{"rope_fraction": 0.5, "bias": "none", "tie_embeddings": false, "init": "uniform", "init_std_o": 0.0625, "init_std_up": 0.0625, "optimizer": "muon", "final_lr_fraction": 0.05, "train_tokens": 83140000, "dataset": "wikipedia_en"}
Each number is 50 + 12 x the weight over its row's rms, rounded and kept within 0 to 99. Layers, rows and columns count from 0. The size before them is the row's rms in percent of the matrix's.

# layer 4 MLP down (transposed), 256x64, rms 0.0283, rows 23-77, columns 0-63
104:52 43 54 37 38 24 68 37 49 56 62 58 55 31 67 39 67 36 43 24 47 52 50 38 32 43 62 45 47 57 57 59 37 60 56 63 45 48 37 35 58 65 37 46 65 63 53 27 40 62 52 48 66 72 54 43 64 63 68 58 58 40 35 47
104:40 61 49 45 39 41 59 77 57 66 57 62 55 56 63 59 38 44 48 61 51 58 45 49 43 45 36 46 30 26 40 24 45 52 57 47 42 50 48 69 51 56 26 23 53 71 49 55 50 42 63 56 57 73 48 49 62 30 39 71 45 49 63 34
094:54 68 47 25 47 56 47 61 52 73 44 46 45 78 48 59 53 52 58 65 64 36 43 68 58 56 35 33 52 32 41 30 35 41 68 57 55 41 45 57 54 41 41 39 53 37 67 31 67 61 49 57 52 35 33 66 53 30 49 38 59 66 56 57
087:55 37 44 25 52 50 50 56 58 46 28 47 69 38 21 45 58 59 46 43 54 41 52 74 27 42 56 36 71 60 36 39 61 41 52 74 51 30 53 60 42 49 59 53 69 54 46 45 60 65 60 44 46 43 34 61 56 60 59 42 61 27 52 61
108:48 47 44 40 44 51 46 55 60 33 44 39 39 55 63 44 47 57 63 33 47 61 62 23 61 48 71 25 56 40 49 64 71 55 33 58 43 27 39 63 57 47 59 68 50 51 55 51 50 49 37 69 26 55 66 61 57 73 36 29 51 43 47 39
098:32 55 49 59 41 48 36 37 37 58 60 41 53 59 49 46 48 64 69 62 58 54 28 51 58 42 53 72 30 55 48 54 55 55 49 78 82 40 45 49 43 67 38 48 26 52 58 40 28 43 52 49 78 49 56 55 31 50 38 54 47 38 54 39
091:55 43 55 39 56 43 45 43 59 36 50 45 69 61 48 44 64 55 56 51 52 60 63 72 78 41 47 62 45 34 69 38 45 53 61 23 35 60 30 33 59 42 47 71 29 64 60 43 55 31 44 48 37 69 41 52 38 40 54 55 26 54 55 57
090:37 63 56 52 51 58 71 58 57 56 46 60 33 52 54 44 56 63 56 54 46 45 40 39 28 54 37 46 54 63 42 76 75 41 56 68 47 12 33 63 45 49 29 57 26 57 46 47 64 58 40 76 53 43 52 51 50 50 51 46 49 39 38 63
079:49 32 45 37 48 47 58 57 42 57 49 52 53 46 28 45 69 50 36 30 62 75 49 59 41 59 59 61 60 66 44 64 23 61 70 57 54 49 56 58 53 59 43 67 32 72 26 48 53 39 44 27 42 57 51 59 53 61 36 41 59 61 33 37
086:53 56 37 50 30 54 40 41 56 46 49 69 24 46 54 56 62 50 47 57 66 42 38 70 49 51 33 32 44 57 72 48 40 55 41 50 67 56 61 52 63 71 41 65 43 58 46 58 42 48 79 56 26 49 47 58 41 45 45 78 46 37 47 27
104:49 35 46 50 46 50 53 60 46 36 50 33 37 42 56 37 55 44 57 30 31 50 44 66 33 42 48 59 53 66 50 84 45 59 54 47 36 47 43 46 48 65 52 55 71 41 53 51 22 42 53 68 49 65 54 53 61 52 78 33 57 32 47 76
090:44 44 52 49 46 40 59 37 41 77 48 66 46 60 66 55 48 39 42 50 50 22 45 51 72 55 36 86 44 53 43 54 42 48 43 50 26 44 47 47 55 49 42 46 36 68 62 68 79 44 37 46 32 49 35 36 51 53 55 45 67 60 46 39
095:37 75 71 51 51 51 62 53 56 44 56 53 51 44 37 68 42 48 37 45 51 50 45 66 22 49 34 48 41 65 24 49 71 48 28 47 67 43 55 64 47 54 58 45 41 61 43 52 64 32 40 56 71 47 33 27 62 55 62 55 53 28 48 58
100:55 41 50 44 52 68 48 59 51 33 42 44 72 46 65 18 68 50 49 22 45 33 44 41 54 40 63 42 43 43 41 79 47 58 51 69 67 44 59 66 45 48 55 68 75 60 57 43 30 51 40 31 48 36 60 54 55 49 57 48 41 53 42 48
129:44 53 73 53 40 39 42 38 61 53 75 41 34 47 42 68 47 33 29 66 41 38 50 55 53 68 58 63 34 50 44 42 63 51 46 62 42 43 42 53 50 54 72 42 24 51 53 48 76 52 42 57 38 62 67 40 65 47 44 35 47 31 71 48
093:41 43 76 56 61 48 52 49 44 73 47 63 53 55 67 27 63 46 47 79 56 64 65 61 58 20 42 32 32 52 33 51 30 51 45 58 42 47 50 53 41 50 31 55 45 55 37 62 55 53 46 43 42 38 62 44 54 33 34 48 63 33 60 62
083:27 55 46 65 46 61 66 34 43 55 59 33 54 52 59 65 66 35 43 54 42 36 61 48 53 30 45 44 48 69 45 58 34 39 66 76 61 78 39 57 48 42 31 36 58 42 65 49 55 47 29 48 32 58 64 49 61 52 54 69 40 47 43 40
098:46 42 52 58 52 42 49 42 36 70 48 29 59 54 60 47 32 61 63 58 64 39 52 51 44 38 67 58 38 49 53 52 54 42 28 58 62 80 57 49 64 35 33 64 72 48 30 60 37 61 40 34 58 46 44 39 63 63 63 21 41 58 47 54
098:34 62 33 57 40 70 51 64 41 39 54 37 63 42 66 48 53 41 37 34 49 25 58 41 70 57 65 37 50 55 65 50 38 40 54 58 41 55 50 55 21 74 27 46 77 59 65 61 49 52 43 47 47 55 62 56 54 51 61 38 47 33 40 57
095:50 53 48 48 46 57 53 41 57 48 64 54 48 53 44 61 69 43 34 62 55 53 54 58 51 54 51 46 26 59 47 49 64 45 60 71 61 75 47 21 40 46 31 35 33 51 29 39 60 55 39 58 70 51 38 55 41 63 33 46 58 86 49 33
113:57 55 55 56 52 35 41 50 58 47 43 62 67 83 54 71 54 64 55 42 40 65 54 37 60 72 39 40 57 60 25 50 52 60 51 41 51 53 50 64 24 62 37 36 47 49 45 50 69 56 45 40 33 44 48 39 41 50 68 63 48 43 27 25
095:65 42 45 63 44 52 53 36 45 67 41 59 74 62 22 53 67 59 51 83 57 40 57 63 38 61 31 33 47 60 41 60 58 40 49 44 65 30 57 35 45 31 64 37 45 55 51 48 35 61 51 57 38 41 46 44 39 39 51 57 65 63 34 52
094:26 38 51 26 52 40 65 52 47 35 55 58 35 53 67 23 59 40 40 56 49 41 40 42 55 55 33 39 34 59 43 70 30 66 49 53 52 53 71 70 72 51 66 46 50 64 42 62 50 56 57 55 30 71 51 57 38 54 37 49 66 56 47 44
092:49 49 67 36 57 21 28 60 48 67 62 53 59 63 51 50 71 40 47 69 60 38 43 33 42 41 47 59 61 52 23 31 72 56 57 52 42 65 55 64 53 41 37 49 50 64 36 49 35 47 55 43 36 33 57 37 50 57 59 70 42 61 38 46
112:49 75 38 48 47 41 52 61 55 55 75 47 17 39 59 39 51 37 59 71 80 48 48 52 54 44 59 47 32 46 60 44 28 29 43 42 42 57 55 53 58 60 47 31 60 36 77 46 47 55 57 63 47 52 43 38 53 42 35 43 58 64 60 54
108:55 81 43 52 62 47 67 80 37 35 65 47 49 42 49 46 53 26 37 45 50 50 36 66 45 51 39 27 49 68 55 46 43 55 61 57 26 55 31 39 61 29 38 60 60 51 58 64 49 46 56 43 61 49 43 47 32 52 35 60 48 52 52 70
079:42 36 60 42 44 57 67 70 71 37 54 54 46 47 62 37 52 56 39 42 67 53 59 39 35 60 81 64 57 37 56 61 45 42 40 58 47 62 64 51 42 41 42 36 48 71 58 49 56 36 58 40 63 57 45 38 52 32 30 62 65 36 33 24
102:37 64 72 50 45 50 57 70 49 59 42 61 55 41 55 57 34 55 52 53 42 31 36 33 63 47 49 56 41 61 63 38 51 43 64 52 82 42 46 46 71 43 59 46 48 27 26 56 40 43 29 65 63 34 57 37 49 50 63 46 47 71 37 40
085:34 68 38 48 38 55 88 58 34 58 54 49 51 76 55 54 53 39 60 54 58 64 42 50 23 42 42 46 64 58 46 47 47 53 62 35 51 69 42 54 37 42 43 48 54 50 46 46 46 56 31 46 48 38 31 37 52 55 44 22 52 69 64 69
091:41 52 42 60 54 31 48 51 59 56 33 46 30 42 62 48 34 74 58 71 38 75 56 35 51 67 41 51 57 40 42 40 47 46 61 51 41 29 56 58 74 46 43 65 44 29 40 54 31 67 50 54 59 41 43 71 53 43 51 67 70 53 44 38
105:53 49 57 30 50 57 52 37 33 70 73 44 37 52 47 41 62 34 32 68 59 61 53 44 56 39 50 37 51 31 34 75 48 67 47 64 41 51 51 64 38 34 47 41 51 54 67 56 51 43 51 31 62 44 69 57 57 41 64 74 44 59 36 33
098:57 40 46 42 47 66 82 50 50 53 46 53 52 52 41 31 45 38 44 31 26 33 55 28 46 53 55 39 40 59 35 59 39 53 70 63 44 52 71 35 50 52 54 64 49 53 34 51 36 38 58 51 55 63 68 78 56 58 48 67 43 67 50 34
083:23 52 53 47 56 42 56 48 51 52 20 67 40 67 49 48 36 46 39 43 52 38 63 52 30 30 60 57 67 42 51 48 29 58 51 63 34 47 52 49 49 59 43 54 54 58 40 58 45 71 51 79 21 67 36 66 49 58 49 41 62 63 61 52
095:48 56 48 49 27 54 48 49 41 44 57 26 42 42 44 50 34 57 61 49 44 48 68 70 37 47 42 49 58 51 52 21 55 41 94 46 52 63 46 62 75 51 53 42 40 40 56 46 50 67 45 61 36 55 57 51 37 59 60 60 70 61 34 50
090:59 47 52 50 54 39 41 34 62 44 45 44 43 47 79 35 58 27 32 34 68 62 49 66 47 40 55 50 52 45 32 52 50 43 46 41 33 52 45 55 64 59 18 45 64 48 77 59 56 52 75 52 49 28 65 44 67 61 52 53 52 49 37 59
091:47 53 71 45 47 61 45 39 51 24 47 67 67 43 50 49 60 57 47 36 70 49 62 65 59 54 54 50 59 37 76 47 49 58 59 34 73 43 49 37 53 53 78 39 49 41 55 17 44 52 31 53 34 54 63 47 46 27 47 48 50 42 36 54
125:55 47 44 81 55 30 36 39 54 35 42 52 69 55 35 56 56 54 38 43 36 43 65 55 55 31 67 36 66 61 42 75 56 58 36 52 45 27 34 32 47 54 75 48 48 48 61 36 51 59 58 51 40 59 37 51 50 49 57 35 53 53 52 75
110:23 62 55 53 57 40 69 30 44 43 60 47 49 74 30 65 65 48 63 81 57 33 44 49 41 46 50 50 48 51 57 58 67 36 41 31 44 49 40 53 55 60 39 47 43 53 40 39 49 19 53 61 63 65 66 62 36 39 57 38 52 50 48 53
096:69 46 60 49 41 69 65 69 64 46 42 64 54 62 62 45 33 58 48 72 47 41 55 48 72 32 36 34 62 40 65 41 51 48 63 57 52 57 44 55 32 56 26 67 49 45 39 69 40 46 31 57 50 40 46 38 54 29 52 57 30 36 45 59
112:43 45 73 49 43 58 42 50 24 42 40 36 41 58 52 35 68 66 40 51 58 50 27 52 50 40 47 57 39 48 43 47 84 40 32 62 69 43 60 46 51 62 66 60 51 49 40 57 55 55 62 58 58 50 43 80 40 35 56 49 42 62 27 42
083:57 58 70 34 56 55 35 58 53 48 37 50 53 64 40 53 60 33 51 59 39 33 54 63 60 36 47 29 58 59 52 44 46 51 43 62 61 39 26 53 76 37 65 40 30 55 62 57 59 62 24 43 69 48 64 41 38 38 63 68 43 40 60 44
104:46 57 74 53 49 52 70 53 59 38 48 55 54 56 69 57 42 60 59 56 39 52 41 32 64 63 56 37 46 68 48 30 38 61 40 34 50 39 60 61 34 50 54 39 09 46 44 61 78 46 41 53 39 42 44 42 29 48 36 62 49 56 56 62
075:56 39 41 52 69 61 47 44 48 46 38 61 35 45 47 54 31 56 57 57 30 60 58 68 33 57 45 53 52 64 24 65 52 36 34 21 60 59 50 68 58 25 45 50 51 54 55 33 52 29 65 55 57 47 36 75 40 45 65 62 57 46 54 52
099:38 50 33 50 71 50 53 44 47 63 26 59 46 64 65 54 36 40 48 27 58 65 47 45 67 56 52 50 42 42 69 54 27 68 37 29 38 55 45 67 53 53 44 63 22 61 58 55 53 47 49 37 55 58 53 62 37 35 76 50 46 53 65 41
109:62 50 69 54 48 58 51 54 36 46 60 37 52 48 63 29 44 53 47 43 53 42 43 21 63 33 70 51 60 68 57 57 71 36 46 57 49 44 49 15 48 51 45 69 47 40 42 41 48 45 48 43 42 28 51 47 68 52 62 43 83 47 58 61
084:43 62 38 48 67 55 65 55 43 57 58 69 44 28 61 49 48 69 34 36 41 40 45 57 74 55 40 28 54 45 54 53 36 56 56 50 56 62 47 30 44 52 36 65 50 49 47 70 27 61 26 36 54 35 38 60 47 58 50 44 73 67 63 45
088:35 60 48 38 31 52 53 38 50 69 71 47 47 61 52 40 51 41 68 65 49 30 34 69 34 40 36 61 41 61 72 60 53 48 30 62 39 57 58 43 42 62 68 35 38 61 62 68 67 49 36 45 51 34 33 54 44 42 57 64 61 39 46 54
116:48 46 47 34 62 52 62 54 47 39 21 55 55 36 40 69 49 50 54 43 39 41 61 42 50 41 49 60 44 36 53 36 39 46 47 47 45 36 53 61 60 43 69 56 82 53 52 36 48 52 55 55 44 95 72 60 41 65 64 39 52 58 37 45
091:55 41 56 48 45 56 44 57 27 58 46 63 35 44 76 47 31 50 47 55 57 27 40 57 53 40 38 39 49 57 49 52 51 71 69 52 48 40 62 40 73 53 58 55 64 75 21 32 38 28 44 53 51 33 43 58 52 62 70 41 50 57 61 44
104:40 70 37 73 74 59 41 51 51 43 36 48 39 55 22 45 47 46 57 65 57 68 53 30 53 59 38 58 55 36 20 63 69 54 45 66 43 37 57 72 45 46 40 57 32 54 67 50 56 61 53 45 37 35 41 52 43 46 36 52 43 54 60 38
110:57 57 58 47 29 27 39 41 55 45 32 60 71 63 38 57 49 60 62 74 59 63 50 49 22 65 31 47 62 48 47 31 51 30 45 61 60 49 48 47 40 73 56 45 49 52 16 58 54 57 57 57 48 49 50 49 60 36 66 47 34 50 42 60
097:44 63 48 61 38 35 53 53 52 75 34 57 46 35 69 53 38 60 30 73 39 45 48 74 40 48 43 27 35 71 52 43 38 52 51 40 53 44 49 53 78 45 61 42 39 55 34 43 38 68 50 41 52 40 46 42 50 48 63 50 77 59 57 57
092:44 59 57 37 60 65 57 43 52 54 53 59 58 72 39 60 68 50 56 64 48 69 55 32 61 43 62 46 39 38 46 37 52 53 64 26 28 56 36 42 53 33 49 38 45 52 56 69 39 33 39 52 42 77 57 71 46 30 43 61 51 43 56 25
099:48 59 49 40 35 23 49 41 75 57 58 54 69 49 53 34 45 39 38 43 15 59 56 47 29 48 39 64 70 47 60 54 33 36 44 45 54 85 44 43 57 57 63 57 56 49 63 66 52 43 62 56 62 44 51 46 36 59 44 46 59 44 46 59
119:47 79 48 44 63 48 64 52 41 59 28 40 49 51 65 48 65 35 67 44 69 52 50 47 44 39 46 50 48 47 52 27 55 64 62 67 52 48 39 76 38 47 36 26 22 52 44 55 37 50 39 33 59 36 43 68 53 55 41 59 48 68 61 39
# layer 4 MLP up, 256x64, rms 0.118, rows 24-77, columns 0-63
102:51 27 18 43 32 32 46 56 64 60 38 50 40 47 46 43 48 53 48 52 48 49 35 40 43 51 65 42 39 55 63 53 43 35 43 31 62 52 82 62 25 41 45 60 52 62 64 52 51 56 59 51 42 46 58 46 42 79 67 72 55 49 58 39
103:57 65 56 34 71 48 64 27 54 52 48 68 59 59 43 54 45 45 46 40 61 61 27 44 40 53 43 49 49 52 46 62 54 69 35 51 45 41 59 68 39 41 59 41 51 31 43 48 65 35 62 57 65 59 46 29 44 85 42 71 29 48 40 38
087:50 46 69 34 55 77 40 47 48 33 42 53 44 47 36 34 28 30 65 61 47 54 56 49 59 49 59 43 38 34 34 48 55 55 44 64 41 51 45 80 52 60 44 51 44 45 50 67 23 67 69 48 42 45 53 37 51 66 30 50 65 61 42 40
106:36 54 64 71 61 50 45 40 56 44 80 46 41 51 33 58 64 59 54 47 50 51 46 57 38 42 61 44 41 49 51 52 43 26 39 49 26 76 76 57 51 42 41 48 73 56 58 66 74 55 55 51 56 50 31 59 57 42 51 34 31 39 64 47
095:51 69 56 69 47 35 34 43 51 68 39 37 63 57 38 57 37 62 48 24 38 49 49 51 55 48 75 57 63 47 43 38 56 33 41 47 34 42 63 77 46 54 30 55 60 39 54 59 47 60 33 23 68 61 33 51 36 55 57 49 42 52 46 57
107:65 41 41 54 52 54 52 69 58 62 59 35 54 35 64 41 42 48 72 42 46 73 65 30 46 59 49 56 50 45 29 41 47 39 30 47 36 50 39 51 34 28 44 65 60 55 58 43 78 54 52 55 36 40 40 33 63 69 57 66 32 45 60 57
097:55 45 60 49 66 60 55 49 50 44 40 70 34 39 48 27 58 46 67 46 41 61 67 40 37 52 59 58 48 38 33 61 15 61 33 56 65 57 57 45 46 49 51 59 48 53 75 47 34 62 54 52 39 57 66 40 54 43 31 75 52 64 48 28
079:63 66 56 46 57 28 46 27 76 42 56 46 44 50 51 39 45 51 64 77 58 54 55 37 57 71 47 43 38 29 25 52 59 37 46 39 52 74 73 39 41 32 49 49 42 49 64 64 59 59 56 52 58 58 40 50 26 41 47 47 53 46 45 39
093:37 64 75 73 63 46 54 51 36 30 38 43 66 42 50 57 47 59 37 36 68 61 44 32 36 53 80 53 62 54 35 51 56 41 61 47 47 60 31 57 26 46 68 51 67 54 56 55 57 60 49 37 62 44 53 47 62 41 46 47 34 60 32 40
112:45 45 42 40 68 46 59 38 31 34 47 66 51 51 42 46 66 43 55 42 40 57 38 51 50 78 41 80 39 58 36 54 57 36 56 29 40 48 63 49 65 35 52 77 44 44 48 55 58 46 61 36 45 53 57 56 68 45 31 60 27 58 64 66
093:70 45 37 36 58 67 68 47 50 51 51 40 52 33 67 42 30 46 27 50 46 48 56 41 58 54 54 61 42 21 69 53 44 57 66 41 69 70 46 66 62 62 37 38 65 37 42 55 44 66 36 50 54 58 54 29 44 41 69 43 49 48 58 65
090:65 48 61 47 25 40 28 53 57 56 56 49 50 37 51 37 32 45 57 62 61 63 51 44 50 52 80 54 57 29 61 42 42 63 48 55 48 48 40 28 66 62 43 59 57 28 35 49 44 64 57 54 51 62 50 46 45 35 51 15 67 50 67 43
111:60 34 56 36 69 31 52 33 66 55 46 52 64 58 54 66 49 56 71 50 55 50 43 66 51 48 58 52 59 44 34 42 21 25 59 23 49 43 64 41 45 38 45 51 55 32 42 53 34 62 43 33 41 50 45 45 53 52 65 75 39 66 58 56
113:48 49 41 59 52 41 41 65 55 36 29 46 42 57 61 27 36 52 53 38 35 41 69 39 57 64 50 59 49 55 48 76 29 54 60 47 56 35 75 53 46 29 60 37 63 72 49 41 42 59 68 58 74 59 38 60 63 45 52 61 41 54 65 46
101:88 31 41 46 53 47 52 69 49 42 46 32 41 48 53 56 67 39 52 49 41 32 72 40 47 58 27 49 37 48 46 65 40 54 59 42 61 58 68 58 42 53 61 59 62 51 34 64 49 41 69 46 42 48 51 35 41 27 58 58 26 63 48 55
079:59 64 52 67 72 41 46 70 55 45 55 60 32 53 64 53 36 49 64 34 86 52 62 37 57 39 39 61 46 63 74 57 58 59 18 53 42 51 51 58 51 52 42 45 40 34 57 49 53 63 54 40 51 53 70 70 47 55 48 62 64 35 52 59
091:56 49 55 56 55 47 34 54 50 65 53 30 54 54 63 58 57 47 42 37 37 40 59 39 46 53 36 48 15 51 47 61 50 54 57 40 62 31 51 52 41 46 44 29 72 07 47 68 53 66 51 50 50 71 61 35 46 41 37 55 53 62 48 35
107:33 71 29 32 67 43 35 40 55 50 55 51 51 44 49 56 52 38 48 65 63 49 63 36 62 52 47 66 45 58 48 31 67 44 41 46 41 19 43 39 37 45 48 43 53 42 78 53 55 63 56 41 40 46 31 51 72 59 65 74 50 56 39 40
099:60 57 67 62 33 50 41 72 58 56 61 38 24 35 55 56 28 62 42 37 66 65 68 55 45 43 44 41 54 32 28 59 27 59 35 43 57 38 44 61 43 62 41 37 48 42 52 35 37 47 49 44 58 43 45 28 53 56 61 41 50 56 61 73
103:40 59 24 37 49 73 43 42 44 37 47 49 42 34 45 82 50 44 56 32 53 38 57 48 43 62 62 87 42 49 35 63 43 33 62 56 49 38 46 50 49 55 62 60 56 41 65 45 48 56 69 41 42 47 36 54 50 44 39 35 35 50 44 73
097:46 60 53 45 39 60 40 64 66 24 63 71 40 40 43 58 41 80 43 63 71 62 51 50 73 40 62 48 50 32 65 46 55 51 58 55 43 58 46 27 56 52 29 55 63 32 50 42 36 38 55 40 50 35 40 49 43 49 55 70 64 54 65 48
099:52 40 48 66 45 43 32 44 61 40 56 53 49 61 62 67 45 61 40 53 57 40 24 54 36 53 68 60 64 31 34 49 60 61 44 21 63 61 48 61 54 45 42 36 52 51 68 38 54 55 49 38 46 38 58 65 67 23 60 63 73 37 63 50
104:63 64 34 37 62 45 47 51 56 46 23 61 64 49 44 44 47 36 79 55 56 72 64 47 38 42 58 39 36 49 56 48 49 44 75 43 58 74 57 58 42 50 49 24 67 30 63 55 46 61 34 47 49 58 54 56 47 69 41 62 43 67 37 45
109:68 30 33 63 80 48 66 40 50 31 47 49 58 40 64 38 57 39 56 76 55 55 50 57 48 71 50 36 42 48 61 57 62 53 44 41 41 48 55 58 39 27 55 40 49 75 70 36 60 65 50 31 36 74 50 54 42 43 56 55 50 54 47 47
103:55 65 47 45 50 58 49 64 66 66 55 45 59 51 52 41 46 49 71 34 54 50 42 57 28 22 60 47 30 67 41 34 47 51 40 42 41 40 52 49 53 30 66 41 75 30 49 51 48 44 54 41 48 48 43 40 60 58 76 77 41 73 52 59
081:36 60 28 59 58 27 44 42 65 36 49 48 50 68 64 67 46 45 39 44 51 40 31 56 44 43 52 17 51 62 66 38 35 47 45 34 59 51 51 56 62 42 45 56 50 29 65 56 44 29 61 41 50 58 46 68 54 53 41 35 44 62 79 49
086:81 63 60 65 43 26 53 50 54 36 43 60 53 41 33 54 46 45 50 48 42 68 29 54 58 63 68 34 49 39 72 51 40 59 37 31 59 44 42 58 52 60 57 68 56 66 51 46 42 53 37 31 65 32 46 38 35 53 47 44 38 49 52 75
099:43 31 67 66 47 43 37 73 67 26 68 37 47 26 35 39 46 46 39 48 51 51 48 57 54 60 60 40 45 34 40 38 50 63 61 46 53 37 56 42 50 70 45 65 39 31 37 49 52 64 57 37 65 57 77 74 46 50 48 47 41 53 46 60
086:24 57 59 29 55 67 49 65 53 42 36 46 40 33 36 31 64 28 59 56 44 42 59 61 71 55 49 60 42 35 69 50 43 52 46 44 37 58 64 46 49 32 44 46 78 54 42 63 55 63 63 42 50 60 37 44 54 47 60 41 52 22 63 51
103:64 73 50 33 69 36 30 46 45 55 55 53 84 68 65 51 59 62 40 45 59 40 60 55 49 51 57 51 44 47 42 48 50 42 40 34 39 66 59 58 43 50 70 41 67 38 73 52 46 65 52 45 44 56 40 44 63 48 46 55 27 45 77 34
096:30 52 57 60 60 56 25 55 57 40 53 37 57 47 52 43 58 61 64 62 56 74 54 43 46 58 41 61 61 21 85 66 53 68 52 38 41 33 43 51 35 52 48 50 44 32 47 45 68 45 44 39 57 23 47 65 41 40 54 45 47 51 56 61
081:63 40 63 53 51 66 48 29 63 56 49 34 42 35 48 53 35 63 48 66 27 49 42 48 52 60 63 48 32 48 22 35 46 36 75 28 53 63 57 43 57 41 62 47 68 65 32 59 60 37 42 27 62 49 62 46 48 45 51 41 39 60 42 54
092:57 37 58 56 72 68 66 59 59 56 57 43 49 54 45 61 47 60 56 38 47 75 21 40 49 38 36 50 46 50 44 39 40 44 49 68 63 41 61 44 57 77 37 36 54 59 45 46 50 83 48 46 55 57 31 37 53 39 46 57 53 49 35 24
083:65 41 48 52 56 44 48 69 23 57 39 37 41 52 53 49 35 61 42 40 45 82 48 57 54 47 45 59 40 45 59 76 49 36 39 44 57 57 58 61 43 37 56 34 68 78 53 38 79 55 51 52 49 49 57 57 36 24 46 56 36 55 54 60
100:45 49 63 53 37 33 56 60 41 47 59 61 71 54 28 50 39 47 45 47 58 64 46 55 61 46 61 61 30 52 43 40 56 59 71 42 49 56 51 44 70 35 73 65 62 37 58 41 27 50 69 52 30 53 61 57 56 43 47 17 37 50 70 41
112:46 59 60 62 58 58 41 35 55 51 37 50 31 81 57 55 30 75 36 36 37 46 56 40 42 56 35 58 51 53 59 48 54 51 49 49 57 30 53 48 38 63 38 45 73 41 45 48 67 61 59 45 53 46 35 41 36 29 53 70 46 53 56 17
103:55 29 39 51 49 38 40 53 54 62 43 49 48 39 40 45 61 40 74 57 36 64 36 39 74 66 25 62 42 42 56 51 55 65 27 56 51 32 51 55 70 44 65 40 47 40 65 45 64 74 57 55 51 41 30 33 70 60 59 42 40 48 51 47
093:41 69 54 36 68 71 41 49 25 45 58 37 29 26 32 56 49 55 42 61 54 62 67 70 38 38 31 58 34 30 38 61 55 61 47 42 28 35 57 53 56 52 34 63 49 52 48 49 45 62 46 38 69 55 51 56 53 43 56 43 49 39 62 61
108:55 36 44 52 48 46 51 56 60 49 47 36 42 37 42 48 47 61 68 46 60 64 40 71 68 26 72 54 33 62 61 59 60 51 25 33 44 39 60 30 29 40 67 48 75 56 52 59 63 74 30 49 35 54 48 59 50 63 47 48 55 43 52 54
073:38 43 63 62 47 52 53 49 32 37 38 64 37 56 26 49 54 40 62 63 38 66 52 35 56 64 52 57 62 38 36 26 49 45 74 39 50 63 64 53 55 61 57 26 48 40 35 41 44 45 86 55 40 61 43 62 41 54 46 41 53 60 60 36
101:57 38 72 49 47 42 52 50 63 49 53 60 83 44 55 76 40 43 59 21 34 72 46 43 40 66 41 79 56 45 56 55 52 33 40 51 62 53 62 55 62 54 45 27 41 48 59 50 58 42 59 32 43 41 37 54 51 50 32 54 43 39 42 47
089:59 20 47 48 53 25 54 44 47 39 54 48 29 49 41 55 54 52 44 31 33 51 63 51 63 38 39 53 55 52 55 47 31 36 55 80 54 61 66 49 48 43 66 67 51 35 55 63 62 68 64 48 63 44 69 41 41 58 35 47 66 60 72 41
097:53 39 74 67 69 40 55 50 63 50 59 47 42 24 53 55 59 27 53 36 60 43 49 48 38 54 53 54 41 77 32 47 35 36 50 47 53 35 65 50 42 40 62 66 69 54 44 44 30 74 51 46 56 47 36 55 28 43 66 44 36 38 57 49
110:54 39 37 44 41 46 54 45 53 25 54 57 49 66 65 49 50 48 41 43 47 64 48 63 51 67 20 37 50 69 59 54 49 67 43 46 47 38 52 54 40 61 55 60 50 43 54 46 60 64 67 37 55 42 42 50 46 75 72 57 26 66 17 68
093:56 31 33 54 43 35 36 47 49 62 31 53 51 51 65 55 52 42 68 39 65 56 72 71 45 40 69 50 46 35 54 54 63 46 31 40 67 64 44 34 47 35 56 27 62 53 55 55 49 52 71 61 49 55 45 56 56 64 66 68 55 39 52 24
082:53 32 39 47 26 56 54 38 46 34 32 34 60 60 47 55 58 54 36 46 51 62 51 56 54 74 44 55 60 65 51 51 67 55 73 50 21 60 61 59 69 40 53 78 50 28 63 58 54 40 58 54 49 73 45 61 67 42 42 55 47 51 54 37
118:59 60 48 40 43 43 39 50 43 42 26 49 54 57 61 83 49 51 61 52 57 45 45 51 43 38 50 65 38 64 41 23 50 53 52 32 44 60 58 49 52 43 43 39 59 64 78 31 56 54 53 51 61 53 26 21 53 75 43 55 65 53 34 52
086:36 41 27 58 70 70 48 37 37 32 59 51 35 45 36 44 39 62 53 39 62 43 48 64 40 60 53 43 31 32 65 59 37 46 66 40 35 54 55 70 33 52 32 60 64 57 51 59 47 47 37 63 63 52 58 29 52 73 51 38 57 46 55 63
106:69 37 48 48 47 52 50 55 52 62 65 26 49 59 30 46 67 39 68 39 45 54 37 56 49 54 65 35 70 51 45 50 34 53 43 24 32 49 41 48 41 49 48 42 58 47 58 51 22 59 47 28 45 70 45 55 43 63 72 42 31 62 47 71
111:43 44 49 68 57 58 33 56 40 51 64 55 56 56 55 43 43 56 52 35 77 58 49 36 39 42 39 41 26 43 59 75 46 50 38 42 43 70 51 68 45 30 53 51 45 42 79 47 24 71 39 47 69 64 40 40 56 69 61 52 56 51 45 57
098:63 46 41 33 40 32 62 56 70 33 48 39 39 58 34 51 67 77 44 44 63 46 41 40 54 75 66 38 42 38 56 73 35 49 38 66 54 41 65 36 41 47 50 61 36 34 45 69 54 51 54 36 51 57 35 44 38 48 28 56 42 57 47 57
085:63 50 34 61 38 21 57 46 43 30 37 66 60 60 57 49 43 42 47 58 49 59 36 71 50 33 23 55 63 36 68 45 47 61 45 54 38 39 70 55 45 42 50 62 54 51 41 41 54 47 55 48 36 49 40 51 66 56 50 64 44 83 74 42
095:61 56 58 31 70 36 69 35 47 40 32 63 63 30 50 57 61 37 46 46 34 52 34 68 25 48 48 68 49 57 61 60 58 58 51 48 50 30 52 49 48 59 51 44 59 55 57 32 32 60 45 34 37 49 52 43 73 28 50 57 57 76 54 49
110:73 57 44 34 38 32 45 54 59 49 57 82 64 45 41 45 61 53 39 51 41 55 31 42 32 66 44 30 60 39 47 67 44 56 43 24 63 45 52 32 37 71 49 41 64 47 48 54 36 47 64 25 40 51 58 57 58 64 43 60 53 39 51 56